python train.py --num_hidden_layers=14 --hidden_size=224 --num_attention_heads=4 --num_key_value_heads=1 --head_dim=64 --intermediate_size=896 --vocab_size=2048 --hidden_act="tanh_gelu" --norm="layernorm" --norm_place="pre" --norm_eps=1e-06 --positions="learned" --qk_norm=true --attn_scale=0.125 --bias="none" --tie_word_embeddings=false --parallel_block=true --init="uniform" --init_std_qkv=0.0379 --init_std_o=0.0 --init_std_up=0.0379 --init_std_down=0.0 --optimizer="soap_variant" --learning_rate=0.00637 --lr_mult_up=1.14 --beta1=0.95 --beta2=0.95 --lr_head=0.00661 --warmup_steps=135 --schedule="wsd" --decay_fraction=0.935 --decay_shape="linear" --final_lr_fraction=0.0 --batch_tokens=65536 --max_seq_len=1024 --doc_mask=false --z_loss=1e-05 --train_tokens=353000000 --max_steps=5387 --dataset="wikipedia_en"
Each number is 128 + 24 x the weight over its row's rms, rounded and kept within 0 to 255. Layers, rows and columns count from 0. Numbers have three digits each. The size before them is the row's rms in percent of the matrix's.

# layer 10 attention query, 256x224, rms 0.154, rows 25-49,89-113,153-177,217-241, columns 112-223
098:086154140114130092130111149132128133127144103062148149162138103152166110140149140156139119167154131090139118150151135111105147108142131126108127108115125176125137137098128141125119107106097122146154098148116139121084090143098106130190145135156178128123134119090100096139146153148142110157118122130139133144154088114083145130126087137135
098:121120108132132124153148128101133135141144153121206091119150126134133146143108100139155120111127122088115116132138131141125126100115123121108167099094115143086111142132107120118132137107138135146163118119151195130141173139175154146072123130163139129128118092139104185137087160129103106108166150108124094102117130136138095130133132125133
096:199118096147133111115136114055124093128120155115115128099154146141108120115141169126117113084092141126132152108089098140134133115114181174139133176122080132113139115130167146147127126143111124118132164086132115144138110150131187151136148140101078131155143095128115149098155137142137134153148114112124165085145136156137103115109156114133
123:130103156136097129118116133122144164196148174140116113168143109132133104146177123140125108153114064157099116109168145181167139115088108157151134135087105105159139076129117118125088129098132102109139085151142141153138086104119151143096116075136136110118142138132130158127115160151137163129123126086126099131134124171168118168135132127146
091:108120143084128136120086099114109147107179133090133113112118143127124137119119123099135102117124118111170142097127123134115136106131084113127084131142131118173094150112120094116164079129143171083117117143184149117163113115119152142164081141150164114078069138163119133113149104087103088172146109129098128150104111152125108076120176166141
097:186136091142146083152170136103125121135164171118142165133095092130133127126143122170112170110115144085117133133119167159135098141119119070126128093129102136077109134132145115141119101114108129114155122156106149142165117155164106181159122106135112111134122145101089152133109114115119168104142120117077129149131095066094128140101137111156
100:134152121171128116129122156134148160118184150106123126124136116127086174156070116138124148150174127166197119129153114132107137142144147138106155105159093166145142122148155178119155164152120137137146138109138116109156158119121130116119151103111122118132093097081158122128146124077095154118098144117112147132139102131175110154137124116182
090:157138144160124142109104124143130126123116163142102134139111156118145129150134108131109136117102121135152140105089102172124094117075136135124122149135114087117132097157134183137109114161166085127141116144133127127126157117149136144134067141121126130095170135142136096135152116109138162116109151169137113165167101168143134152165086116122
098:166129154131150113134099133112116149128091131118156114118152136140124132148114136135158132149085137174132121124122093144109132103130115082124135108163114185114109091126075147109116157112140121091142114142168119095123107140084171095148105090156110091094163136120087122090124063109158174120124154160090111110106119126106107100138068124118
093:155123149128129113131115131155116085114137142124087130137178133116147149146115110152099076134113144157119105137109140151118099126101099089125134130154162148109111147100137100119152081135107095109119129101124111120130142122134121116110111170109181111110134108124112083132119161176166143128116135105124149137146143155099129134111104119118
101:121169111097149130087117103092096075099088114052085122123116113106100162133121149104086133107138152095117113138130089091099155124135158112150136141117125127130139099105140150138135124068107160152090118127107089138142128121096132116152119140119115086133143158140146162161146166138128138124145137107093068124102172135100090111137143118114
091:123146135118166104097093143170109093127087136154104151150120107125145172164122131121137144144087148080111159147097145126157133108161141118142130147114118154154119118118085172167138163109160096126113146122113133139135106088151077140113144095131095159132130120137111125148149126087143164114124107122097092101093124146112151120124098142104
104:154123081155136141134163092142155150067106131112151103129135116145172134134130100097125108122146149093158136146094111111065120124148131170125115102159145138108118090109140125121103146116163156113111146124143123147113136095076107133089135132129125159125102147160130099125136138144074073140161094111117157140106131109134155134153124171083
114:131154127147131079139123111084126123101138156141145123125143114091110124128152129144133149148126088098075091110137152114142138101151171113149136120096084089140129144090129160171122126109131098163144128071108130147134131121084107126056109134118138098135145116149178177146133117150152144113131140114122084145141125107105127116128132136114
089:095157151091140099071137132131146132152143133114160118146079141129131212149119125118132114121108099130151135118169150123149118127135126138158133129099127110085095115131143130097134142145097085112141073152182169134104087139144143161151086133133165145105122122148139138155156092113182146107157197116136118148150138118125149100085105133099
089:168091151119070136155110111033156111133151159100137120117112132123100135130131131179133132146122125111136159104137137147140098086150080166108100149129161142128152143114147065133093154136107104131143174103158148158167107145131103081119139121131138099157099128097165130115158081105123143140104137123108103131107082133080152114087162148138
097:125106136142134103123148157178125136085103159105116150131117122125094157090097063115068121029134099099113119142141146120126117138118136077116111126121156129126114129146170123094157111145115151152130135104157148136161151118139152170174139159101152090082103093137116098130156176145150125147104116096151164142130157116152143155137126117143
095:086110140142107100129146131093157125124124135141152131140161136105085162161138122116159133119122126111088153079110137134135137140137187192140106136107135159127095092168169127187156076158096106135132124158062120154144175099149129111128099124147137147147134091102146159157140158071158104130118113123134180070144146115136115103109159093145
096:112161124106153117145101145163131179094171127043120096140111141116117092098120169102125115112096118136115121118106152165094144159120098149143124141152108117105140151127143107180154130122133116137144137173123152154126133178123155136124116093096138141133110131121110182168114135079161110156127152124152119134121100115116099114138092138157
089:082148159148106148134169138122153109114096144108142155128148182150168147173142197113135152143152149122101143200108144118148095147134136114120121143183114109111118120140154128149144084112128150127092141110125094119154146138168116151123137111077158130120093156118151077127117095089129086173120171144126145137132129172129129085157108101158
099:119182122144112136133120099108146152148147123123099152132093064124093114164112096149140126114132167131092105121133188118152147154164136110134126094121141132124137132110106147120152117085104147081143119127120136157125117111121136123118098131136142106070090125096137126101110150138159121155103054101136122162113125133136130159107121108143
103:101142112128150096107143139146171133159169100109116101141128130123131127086120059089141092122145146145123129137128129097144148124136106170070141111149122144113142121166150146104095136146142114126156141116163119160168135129101115143143118123162141167150103135106160116124118135128139128108147086167137165116120154128174133120126102087127
087:148080130128137101106112135144166157115097119101133130130123129069136120176100143109108123140071112155100140082073156137151089150115126116124123122113123109150157146137118131147139125147122114151109104087125129125135132128124100154129115162080138098128120101189134122135129147108147155144092174166117152094129162146131107141134098141146
109:133111126119124121160120113098101162134095130154122112097146150112092063151137099093114125171101074149106148113150078146169118098148113141145147127121089131166081109116115098087120114112112080156115070061145098138118089132140115095128116113133090150140104126106134152116147146141137136118102074141101133116155151152144127139123126122105
096:128134070087107139128145142138171120061158164128082124143104165156151131140136139140168138115157112139101086133105140139114172139111161137149115143153143155113134140126138130137137169126145146090126120162108128159115161123106150162125144141154088142142176098168114171130141110154166088117128180143139136105120149076112159152121170109121
098:149122130134147081125135130089135161152162162089124116147134146149210134134131098138106138127124126160139123135133131137132120143171174149117104105131123168125134130103148134125088117101138140129110112133098134109146127128130113132160130112146169107124123142130114125165145172138121127187149100147137121121123105108077161124143117110148
100:150123087123112113134140120123100135124138102122117124126120081140088142101133106115176113092122127102092143095101132127140130087097108097093124109101114133157098103126112115092141102124127128119147111151138195136146152084149112158067083134114146097109137107122103126094095124141102101145123130101101117068104120131130105133123103098116
102:131122114135157070155104149097138095103131104108130123110176154120115112125166150096116124126129140121144126111073123108146123171114145146123111156152073151075127153117135128150119105143131101101108163112085160123123118126122146101160115142103139115158097147106096150077155156129161129155152135156123139134127140109125126082113160113144
119:130127140173119092109124137139146147184157086087134142106094049124142142112124114176119155117155108163113128142135111189130117153127098132141110098139133112109182086129133104099093171116129100119172108118144183112139091083153150156151107147115140112162141148134103159138180094125122124114148123076123113105106121150118121113127117094176
100:106165140152173112132113119126125129121139115126105150121169128121134131144147155139125141150174164096165128136142158124138127117138154107158104113088131105150109166143166118098123115104142173124115172149167151166124151156188164163155100149167157161113108138187080183103159111102134106158121123172133118120141139157080162151127158156125
105:105086082151148158130138135184125155123137124110129108147113105126124127148160138163128134098109148118114114150052153111117093091118130084111129095161091150136142138138152128169144148143093157095141128143117173154174088101102147158139140087156108103135130152126100170151152126144115153108104145121126139089103141125114098113108125142136
092:154140067158094087116135109131151080129154153106125132108119117119048162128142099135099138136134110112119092140107095124155127144118151132177139102144135121147136113100121128130131113122126075116156132112107140126107100100123103137132119119087129050121122102108156124132136115104141150132116109098120124146140101141112102109115085118162
084:118171121141117160107170125122146137119121137160115088106125129143131175134170112104096122131143133120146137112151125139129110117100112134145113139133115134084153086091140154140157133097156129083117148116107122126098109070158109081135090146133160126089146140107119114109123103112106154127125117143133140158132132142115149149165146138124
102:134141126095139166143116129133092101157108118140129135106137131146162102134137106139151084183089105144093148141070124168166100112112133109137130158161125149109105117114074124097162133144138120118134120129155138096166147137151168133140109159121109106126141186146124141162088118095139150141159133096129096069114136132147096108135112114101
099:129097121089090170127119130168116170136118120134146132135108102126113162170136127124124091083140134157173083129154116121133093094145090096128130099115159153150110087092128059111091103087122088128102144067156177112128120143105126116110106135094148141117098115115115101148166168179163128147144144110121137139119123168128142127142036091131
103:121148138110123144168150130105100092095083097111120154123068147098139122116120142098110121082168162118109114098156033155105166120128118154132120133125164172136134121130158118142147130113154148138143132101138120098132124137165141159130108114118117127121130152083128101145147191119112129165125146109108137111128199144114082136142093092098
097:127117136138166172108098080092134121130158104136121124122124126164131103162093130142118149145126144137134129115101104160141150098189107166116119150091072161148110128087120198130139163100112113143115143115128125145135125099147096116144116109133166130099160115110139105171094116102155121159153133089076142145144129102115148102135086131111
098:116132132128117170175094107146140166083160116117129116128135165113133078127122119117156113100137163068116114140101107106135108085103112122125107114099114131087124107131094106141140129140135111158106148133104130139155070124129111128120139129125131134132108138171125167139134099094048124102152109134154134125133137103102150133125134083085
101:130133134183133063124114110143136151123142140121146127138128134092119086138086134132129143126142067168126105147112117081167127140155124161144136115140112072158106120139153138108090117092113140181145122083104143174079134116106127158111126162120150107129117172104147139117177102116092109116119126135149165127146110107117116131136118149122
087:178183159095110113093160126088127098150167107119096148153103124132143181142179151089077093147129122130149130126148159139147119118125151100177126109099106117099108102112089137119130113112139127106123098095156134101148117103136174157118129116126144144126110117166135133157126140120152132111143173151120108128144136204137147108084095127091
099:141123115094102132141110120101104106099134074133075162135114112152126081123130121102113126133147123064108141115110102128098095105124138125097121111107113148120144133105145089130076079186141099169065142118176100150136121118176117103137172132123089120124147107113108135138132102108150116144114149147097122140084095138125147128143170130136
098:130142133149122148099105152135134079112122134120148141073129116113114198132119098091106158085138130145098125151143138119148082148112148132153102168147108158145115141107169110140179122092098115176126101147140132110152183117122166144142124128105163108126137124109175133122109182113116116127074120108136169128122138162108138130122113116140
094:095106152172120099132141090094101158119096114100131131129146152113110139130126132108169157073121107089129096130101129122100123124194158134085108132117114148140102073148174128115109121142136128121147142136082118089158143100131158110137110125152090111103113120122144164125131148126099129132113144111194150096155130089148108128114136089188
099:137147125108148106152148148150114122128173150114114157160104143171096107135116146140096135126120084175075147115119101183149110128089067104125130127135097122113162139134090118150115129126114096175124133156142142141113075154168143106122081138095116106119155124123103143152142132123173102152118139116149133134116151115115089118109073133172
089:109138110128146140134117106150152073092105156110149104113141185109137128157128162105101114145133150156141140145080167099136106151102100140138168120145157107097113151141140146157096118101123151153121142131147084101116163158130097128158161110118154135158103140158105109133113143068140101170192128099085126150150132119176096110161157106147
093:122118078144069104153135101117147097143166106101138154115084093160139156161093085105120138143124106101109179125136136137152112096198143121112088130104128119110105121157117145143126131120152080090122109127153124137120123105167157141117095118135126150111112157103108121125153137087093123132155071109156130159122150115106134116125150097115
096:146116116150140085126099158123137123160106126135089138102193111100114136095163100151110132124167124098095153148109139126160137144105113180100147125073132134088157120155150141138073120125133125128131145095109126177112135070137113145166098130092123159107100130118117144120133115130126109149121087128139149117082130157151117135094169103131
097:176156131137142148114155169110114174141111098136136099143123140156127165133139153119160176124129161131173157081105146138117124115143147107111119095120141142146138138124109164144165107124158156154093137157150122140154158125136134128156115129131133090135143100180125138094118133116149163110129133158171150126096129147128136138110133171137
093:139091130136105130182087124159161102119128144145121117104147136088107081150142105122155114107099103161128132115129087137134105117169081092148151126126142121134146127122099077137126147139130081131144108095126117097132090115122134110166115117150130151143114135124120120077141140109135161127129076121132145102149147145133110114122093155127
100:148148114115121140100142173097142105142116169133093151138135138181151143183093109156126143108130117122106093154115135168094162124129184115112083133098144122143141130134142147124109111145126164128137146151105151166154198130107110139161129150115110122092151086158109162134136138186198121105163170117094143115156143119135147131143134106139
087:130147098103143099162135112108129147125148116158112136123104108166142130130136121118120104106155134148132086111154135117109091147133137121106083164117169126165169136076107111137099124144124101150155090109097143143163102117088130153166132120129163116123138104116102132177124159144123122178130101115135155138131097161106148130148129136146
096:169100124108120146097149130109151107106107113175102129116103103112147136121148148128099112107115148155081114151176133122133098110102136143125124164075148169110117150115108125130128063113106133121144118106161153180151152118151078169087087157139121120081113126111151134131144098125155129153132118161115125094126135126118099133095138114126
098:139124173134163156127117170120158124087138164123097116108132170126163128150145142130136085159136128099136089107113131094150113106107113150128124136125099110133117151074113161136117167165128092106099134118157153138112125135134156130121078136144111156140083140131132169138161160170178115151099093139099145104098076099122123098131154115121
107:107176145172124097106140160129142085135143099094135150099127106115182153164145192124145098109138107125096134090159154144158142123114138132169157111149107108101148105093155171143106120113154114149130086142158143098158091128118153151136098113120128114132142123127133134176136146114168142114103182117119097122112112117141114167154160144117
093:116143147168137135110148127149094157114116124075110123128121141118161138184109163124091126159132141152148140150146110108103115136150142133123169118115123132136132155098179118079139121149134149105144124115130166137150109099154159121144100114115171116128111151178071183136175106094110065100142133130114101143144113133108161123163152160108
095:127097080132146128110128153199130130142122075143122130136147100158107114128138153143088117096124119112120119119079130120151101104101134116112117122161152151087142122141152135147141122134093149102123156105131154133146135112065189180084108123178103144113150148150117094136121127164115106096131129091141102144102113110117062119119103095133
108:120109112146096073125144119139155108136186155109149137121139144150130160117128083144151126120156121128167066155137101124146137068091134111125122112106176135130158102135146144130140117139121125156135144134069153118144132131118128119105139157098103103096105118111087133142136114127143106124139120129161118151127108137126135159155100071160
088:092134124132100178151184122146135134113094153107093102093085113115096107132189128145119160139131116106136159114151172128101089134120102132176125136161128145134130110113112153140135122122154137120160115124152124087104196119122138105121104131125145159113140148131099108144140110123137173076131063126127114166133130175148165127116093114104
096:153139122139127150136153137117110119125068131091105097120159143108141128151149161126116135159086143173148108156118132185127129126134085108106139152142095113120107103096128094127138131112114132177129105145154116080100139131154167158134097149104125112152107150139109143099112118117159113122127104106105137088107117160133122166141103138114
088:190105144159138112177149125118130115175102165095135131138121098092153130141120156111143124146144140182144122163115146105079133098121151124124106159139147138140095150176175110093117113140158155113127127109137141118123144150125127099111108137063138132172104155116129087107138154175128138115096107132080108167128117124150159125135080141158
094:101133098118154160138134150110118119105068110118104141104119171117127110097094100125141068092143157143116130123131073146097148125157097129126115132109144137102121127120138096129137175083111128125152107115137110135129128162127116120116115127100113091113132133117141117145134163139076101161182167119129109147133154134128123169148109107093
088:088123142161104113098068068141134104124123113144091150091123120110109110156124118118134140119102149134121129111102135117117142118193113179118147126092094156089175153103116167117124144118121121153086145126114149129131113101163116117116143145100150145102121126144136130150131097085170094169113144114106088147125160110101113143136141116116
103:149120118132132144165133116112131138085199142124117109129128156160150098169124140128110108114154149127104140137138088094114116147111106149142164124123118145097132108112145099166114125144134125107119194122119140147101093125126101127122145124172114139142128154151136146113158086137104104131159118142121165147135139109130167122175142126102
116:052129141126111131067098122136111122101105132128132145163140146068160106170116134128135111103138104133082113139092154120139110144141114121121129079152072094121133125107107136130080108136150141169138134119132099127133132118109103107093127116133195110144130137082112131112142108107079116109139100137176171160151095146115118083155155136114
073:129163112098089135113148088113152109138137121118108160133139075122137161125178166132142126151135103146151132098147130130135098132097150113129124124081101091108113107097126160098155099113152123125120111145136152119109076133170119114141145143127138117148114096143101129122074155118143142083121177153147139101144126178091139132102111086121
095:160097128134089149165156123129126152132157101138100160119121100162118136147144132106084121133167144090139122132082140177142090120204127153104118133112121160127116126096119120141076094146114060152080127066158123163136116133156152123145145151095124115137129141108111129119134120109160117112129111130075109104091106150113112101135109129115
112:118159080180127126126142138124123139130123132095128147100105130133099220112112090103150163111106145127119160150133114117116084136129149099142078123160171154128153131149170136115146101114130124098127109147138110083121153131145119162153127138133116115134186142121144110129093125146078119147147078131148133135124155125141137112116092088144
087:098090134141126117104146119129118136140046104111165118105154128083113167109138108107100164134181125102106118123127145119093168107100141141130157115114131133133093110120137128146134101110137137145143116152128110099146128130128149122124128164158123083081097112111142188119127159131139126133136147126154175101196135107171129115094151086156
096:109175118120165120121134149166126112113201150129130189122068107159137110133105105127131143124097137141108176114098088140132154100106057143167155138122152117123122130155131119150137112119148133115147076120149126163135111093177144129136104142115096111143101138096133108140121120155171188146120129125110110150139141117156094103111093118101
101:114159150111159122140150147098136109122117127132147131143147168145123157134173189104161115082139100171139110142100138132171134128111141135119136124159120103146117129131129161179172098119102131113121112139124108120125150114112132150118107070144130121182135144148122061126134118103110089146138144151114163139139142161152145120156144101112
100:122125139113113129120096141125158146103181118097127123122145141155146166140092128133136121107118102100150117098107118156148144163132111097117095109125145111133135122124184092142128117117139121108106151165131128129131145122133131148137124112113139145116102124097125133136129112097131143128141111130131137108121151114111071135152134113175
091:168133088160153128073097143108164099142115161138100114111130109134135150095154113137139155181148136097082137141102093114147117122113090159117142128141165148079159133183106129150082139121152108120107126112138145130122129093122114116156134126132105163128105142128126091127129118126136106155168113118083141100129106149137165087119123115104
095:092132127171110130122104122140166153195124086148130116124107130168116121152149108133162195089151117093148115094103162166128111110114101092110075140112145095136134130124122170133118106127154116131128090096149133128131072110142142115101105119117119097142120111125113134121085161142099166126109149146110144129110061155111123157122115135124
103:145128164105132145181080111132138133136124122134139110150105153115120111099133118156183121120131083133143139101153090117161091127131102105145167117116111165138140123100096107130149160103093072138136097090138150100130076138126110128074105117145138146148132139146129146075138109129166142115129119138105136115146104140124114127135105137098
094:163133132153118137132150123112155129161133139151092116137120115144177135147118124150134119101151125125135120141085139117091140106130164127132107141168094141130153105148100122128144147146153141100118177129077171159142172145075130140155125154140115141077150103150124114133113186167158122123142149156133136159132161124150173165173125132124
103:138138135099123141169132171140150132135160160107142096172155149151155105138181138141125132168138115163122142147138178128103118157175137126144147155158139150167157131092114131113131101110142137137122115111123180139150137112103095115151128113118151099145102161122121175158147186137161139168122070142104135119134107120087111091155128118130
095:131135108109123082132155136119115115125129118160128097108120113164108125135139110147149106086084119125100150110160143137117165087108093051120128119121138138133105132136120115129169123132132084121141146140125182124152157099145135138104102150110126114089140118121131120121095111128124078165141137138075137077145155144143126111131143136105
101:162114133111150119151139169158147116102141106124151116085173151155119153141132149137172078130138121120110103095067135158158109185116144129153114171147079168116104139101109132135137134120104105132123150120123168109094110109172145123163091149145120119156087159126109151140145149154141140129137136091125126142161140150150117062111122118117
109:117157137206143083102128153117145122151108142071150170145106093126136146158121155113145135074159126158146137136161096167095142183101129153150105101132131142134147089160144110155117138132138125138134150157158160035099149097140143155177135172145126120130121150144135138130149137123150126118112139108146117123132106119097131131116152140138
102:079140149133158096145099155126145139108161103128086148092150140120114165175123109131110125182172139125142142165113156122161118137155167130142145106107110122127120169079161120094163157137110148138142135118128172136155131168160189122112112134165172153116110121173115160142177128107141091108126126170142119127132115166129148136129168170116
105:106096090129157125159139167179116137116129097127146133141159086130143148170159142152115141131138169103131097165068155161148085110128142081096165116135124158145123156122135130112149119142084141079171129095100152147192089141131156140117117105186117160156145097100116101137156162166128134082113127139146149124117150108135104078110131123113
109:151138091163091139120127138112106151118128134112107099110090127125075127152096102141104147071129111095142121114097100088155131133132163138155159101141115146133142122106118139137144129118134129173168097106104137137096109130108118143120136124097108062130146101104120118127154101131116131128143107099077107150130082148115105156123082109138
104:108177161106104161155176136148171121112123137146103085146085120106144152151160108125122129077091158136144116101162110136123065094094092120144127161121150146111114130097122158119158123121160128105139115120144117147111118132164157092120077107112105126127173112118102108154158127146146141125142123159135132161138142165151120141170158130137
110:161135152117151189150106108145100101172108126140105112111146113116145119163155102123155112140103122129102133126063111167132118089097093122154120162112163139104140115091127160109130136123085157175163122122145129119123159143121188097136097162143101106132176199138127109141078110133143116113146144164123122091091136113130136096133144136109
101:134126114125088124082137122121101132112085108108098138190128124086157152114134135108088124144136114166152115171126080105123085131116119117125145122129129132123078147156103060070082114128101098106098137046120123116157116117106111162114104154083134147134101115120106109137154115144147112119116149108127133164108144154121157123121040105137
111:119136093079130161131176144111097128093154105106133160099086156104132100116105138117126137118171153111116127112155066130125172125152137189119123117115142191113164142127114128153154130110113138126137142119156140139117131145151116126158095114096101114120157147067130113155123152151090133137130164124091119148145157148136105118149089107122
101:143094140137143166062106112131136105172134107127108175140163115137105095165105122132114162132154129147123143110101092143155138114175081169138086156137092136160104122095124128125141157133117106135127156125144131117141095115149090102151133138138162116090163112137137097163157138107135083110158131134084096149140133104139103093132103142104
094:131128126112153157181149106140154192108130118133128119150136172126125116143134120135145087106160160072115128171104120110137113120127134140119124124163135100104136115105118150142123144147129131133088139122133112104148098116145120139124143162129146141147133137194151131136142118135077156109150108129163142121141129123120180169145124122126
104:089165106136150103144105122123151120113120140121099163128132148093141097125100125155101182130145127141108094146107146131098100154173135115109134092112095112142145103133107103104088104137128145172135149095103135156108129121064126158113122135135128108119122148109118140141163130141124128134125110128177150120114109112109149065161073103121
102:149174143121108102113147110069086104137165133096121120127095083163163170155161145084094092153099108104134145108155125140122100128110133139126148123107132130080101117124105133113136130088113140111168124113154141143118137104140174120094116134093138166116099111155079153117118082090139148089134153105129074140141155162110107149102093113123
114:133124128109121130169095141114103127113127103083112155109117071145084110118128131114119152127173129083115126136116120129109098107142141132090115145129101161126152118079165064135070094167157079134060149111149116134143146105148130103129148124122114114116135092093148139132112069117142149133124149138091095137091097143112108127148134115132
106:158121156169116136131144146135143108108113124142146184107093136130102137083110089095157128113108139129093146162145150111136070155117132137146105141139128135127080130106155099112157146118109136150111123114140112121139182128147165117195128109107174086088126102129156155144147145121125128207106121107142138155149138156125164103131109102155
111:096097143134112156115151103119118147104103091084116164082158162089090119132159112095137136105128096101089103099124112128064131112150142131090103115131151126150088055162156148120104139135144107117159142138082136091128125164119137095141140132140107102072111149119168136138134162142128119162140110098145143115140139103171107119114118107174
117:142171123145153101141140136126109129107133094071105152140127119129116075122095122171126154119111074158090115125096096178141114124090084110123094157112137142129184158145122111132150125131108125134140116129101140152127097117129140137138103085114109114145141116120116169136127145126124175153113177103110156134097166145103109125127071131157
127:065112114121126140137119112145176119112102175101153106153135188091127138149180157115125109133138169155151146145136205139134133131136108126140136146116134093144131144110141163164156101124118176138125161134131110093134179114138103159143152103146149143172096143120095102114137146092162105189158115113118135149154133137177149094154135115137
104:148104092128064127139152159118157068145178141122153131128127141152136144192114136092100124153152134109137143098112125125125148088136143090105106146101154105104150145142110111144103158113129121085107107150131139172136120111112134141122112123130125159150117104066100137160164143144098141187115097144152143147125152070132104140123173148084
112:144120084139108087071108136129146152172145138116113135113165093130125069101126125129134163133134093112091133147063130125133144139131079158112110109113122113097154115165131126128090140105120109117122114144126146147113107097135101164142104147089091149098095132094087137139141093097116144151104089117121144122076119132139127127094148115121
119:202150115139121115121150145114104131133117079070135103106123110172104118134122129164135164121177104076133156098120127143111145132111126113107110098112137134118136138113091131147162092148141122109152105159103161147114167123123149132102093119096130093129120142156121115141130118122100190123147141127136136127112065148126133124114121163153
101:111136075139112131167122120132142107131125120120122118114144120112110094130149093120187116106114116123115164146117071158124096096144102117141143117120153124139110144103071090146124140126098125116175114096135141127140130130151121109125137113134153170131122144122113147094114131119157164146124071110136153122163085171115133107138115131112
111:144188114132117124138137168094188119133129183136106136123129120155124111171083142136119125142161114118146113126146135170103142124129165096145111133134143149143105099072153128145118100191116154130138150166055148140164194135142111179147109148131121130126116106160102148116125111153160126128153161130098123128176157136117141093139131106134
# layer 10 attention key, 64x224, rms 0.192, rows 25-49, columns 112-223
100:122138103087121089098089104131065120163149168117144156119144129167143098132130112113145131109133127128138126134129096144153124119129127156104125140102110132144145102084110110118084118141149139121164138099095169129121139148076136104149131116128155097111153147099107115167167126172112125110126127119113147109151152124074162122176121182096
101:165093154105138098114149144120120111129082127157146110127087080115101134133142115123141099103102132140130147157150136162143102122109095154126133099129116165085121078099117120104173091136127131079112125147136173132103142128114151168082087130117105141108163115145130147106137138127139126135120100148129147094111144146148116123113162081135
091:157104126137110135150094121135107095093154122087124106106147114165130154172132123121104107123097123130099091134150139150120169120091122132149150170130080163094116094121181098122126163158151118141115157090177131161136099132126155138143156126154128125122146129123128166103140108163158114110112137113121164145197143115146086095139090140114
091:118167114145108152098100133134163103150149128126107140089088142107148145118127151124167156149164146140094158091140143209137156153098115115090138137114141088163122122102118129091104126119094124110099150138106159140102148129102120133139121091148105091149140145123117190121126113159120118127098169102176117143128112152158151139111126101159
103:072153128141132146113125139145089111105133074117095129085153131128135165142157147109109154130127140128072094182147106094112144119140122116127142147102123119165124138106134135150148107141152177116138137098135131130124113116135103131130105126129134142111100123182083120116148154118110110150088090121148168111133052151054117132124187140126
104:124102127126135132137165178174083138148158079127128122153152123148150131132135151108090138130159130134083109132095162133094135125178091141172129171121138119088140084149187088128152131167127172071176109105155125140172083114107110170140119096142116112107134098130121181141110114121102141107126159152138128119154140109105145141130122166108
102:122132112120112093079125133132133134176124156117119157103111157125113119116113111121101142117177125124161109136106108147153113136122124142146159114149168154144126111181127188120170129136125113170153128132089125143142132130127138136098121127107109113095106126114077121112129133170143153143150120129098128135118078128135084123150187092148
107:145147138128141165121130139132106125139124132091119130143142127133107129159151129113161180159140114149133140101160122112118067132096108129148147077114116128150111179167134170167101118163155121105108117120115139131119113139128173143159126128131135140132144110128149096100149148165116143146120158115120119131096172170151086150130105097124
094:162162070128098123156130138109129104126081100106143107121148129135138123098122159131160107106098157126093123161060034141136078137091143118103155140105079138129113125085128124138143138132111167114163124154145165125125116145119172098166123136150076076145122168124156107110098101110150131142138142130130139096092126123121103104141124134103
096:100144117090158104106087124155090122140114138107094115104127118171097111122129175125099137118163086130148126134128076124135117097152106117130152140159152137128117164126118091136085082141126123109099126119111140087115148128107146143125100161106112135113125122114122079113100147151067134112116116122093161140140175099136132133135104112152
100:126139095150124163136158147136091095123116094132128146097111094113141128162171098143141101137142133139148140078097127122101140116144141103123103120128149111118148103111147104147115133124139120119091122085101111107130136123171130144122115102128088093113119145125097076161123170138082127137138199187115122119165156152118104183174050104124
094:106082111151135119107082118075127124134130120126092147110112093116124101137105163140149123144127170116170123119093105105099141138090113115158145148097119133130117164093072121106110132131110099115108139090159142188132132099142110117115127120133133115118130142114150079148128099122125030121162147102092086119120119123126119134122087101127
097:176166155133094140138127120165125154086129158080100114126114126133137117107098081102164137157173152154124143104130107079173106090083118127110105109138098107107112121121132051165110121112108161132135141133120140148123129136127119164134179093142147145163123142114138166140137099101128080116151136119116096133110122114127120156132168062075
093:082116136161168095131071132119158159105123152147131168149140122092161110142092162107115114099094105142140135157118104131121101112150101154110118140121106136135158121121132142123112140130145127127120129107076130122118148107160151124113108144131188110158140159101128164133153155162151119134129141152162156105135124126109124143125154149090
085:132136130111145118143181140146126123114156128090119148076100149131156131138140134155134116148116104090126128108121103152130098117112197099162129107099117112074119113103131134133112130153102126094118162117141151165113072113131086148108114097104156117111153142149167121171128162123088120121072100123098163099168136108141099135087145096118
114:161138123119114135167157165112193101132161152137114163156113134157134107168142080132101126096143138157118148137124088128154123099160133131146165138134168156119123088127106137136099135159164092142097100107175146121166154138106122114108130131134176112158122146133122167126093091125105108105107155111126065119134094150124153146122164137122
099:101167094148101158123132108146125132150122163119130145144108151082133127160116108095129158119131151139152127172136123102104091166121135126112109106072116163152144155130118165157161089089122126151149075107137140129100147139104146096175138132081140142120121151163123149091148124126132139142107117112157150125109170105165172122108107137188
106:140101062187108110128141157126137118127112102132113139161121148181137118132184116099165131142134135091127095165144105146116181128144141166117131107141116121125100132153199120153113113114143127172174141144175162159167126140144170132099111129164154094147135112143149147168106144117165121134143127158146122120137160138160113095124123113202
106:150158116098124103122136095158119104107158134160097099120123110122146080162151101132133107105101130160141158124090123120116123114097149129152045123063124103086115135120172167123109161115119147155140133136098122119138123109186160126107134144128106116104139150122085119108095119086102131151114145130135139121120104104148148078132100166137
097:131120108131129139115183138094111124102128131099131119124167161108118126147125145174101097127151167153130112119107157118130153116157143112119121128123130130113127122129150148147134128127115111120139102115128137144176174063140138087101136097124138099146127175156128061142094088124130069118170132151062155148129095159137165082167104120149
096:133103131101125121142100143150140112131158092097148166129138122138120114146119143158112144144149162129141101112089144094118140115204143130132115097165080086101100122163125163164101114088194113094108133129152137119110178124135133169143113137128150130101109121127121137117120154142114154113134079092157159164094134113117141112091135117118
100:170129137156141137124115150127142105150124122160136139128123127115111149130139127163085140151093100087117095130100162132114162136140099135092153133121113131092136129116116146132107114143196084117116123114136117161124138112098106149171097094147120154141073148112149145152133125142117099162171169109138110081126169130129152141141156144128
098:147162114113121136132147172088138169160147102144177129166122142098133129134134117142152146160128135130127145155137214151132080112072149141089138085142129148137128092116115119128123102114143123124131171170152141129154160134124118123134131099123112124109124087082166132078123172142092129145132149104125154138155095113122140151108096150105
111:157141147145116127155152121102126180130138129129106143108120110120112103105159142158182149176124140127155118131143087113124117120168114123184137148100145134138148155143168111129183152147144116159145107131160134114145116161142139136139106143179137154136153121145106110121122110166131163154110099151120137099157129158145128155197156153149
100:165134121141105122133106118098168123125158116114101148115146086149119117148131152133139157122130149104103117155114164144070136080093137109159125174122136083129108129075145144118161112132147108125139161147153128111112162114133135096112076160123107165136133118117124113078108145150121142134149152122132169131119155089110144139144130104122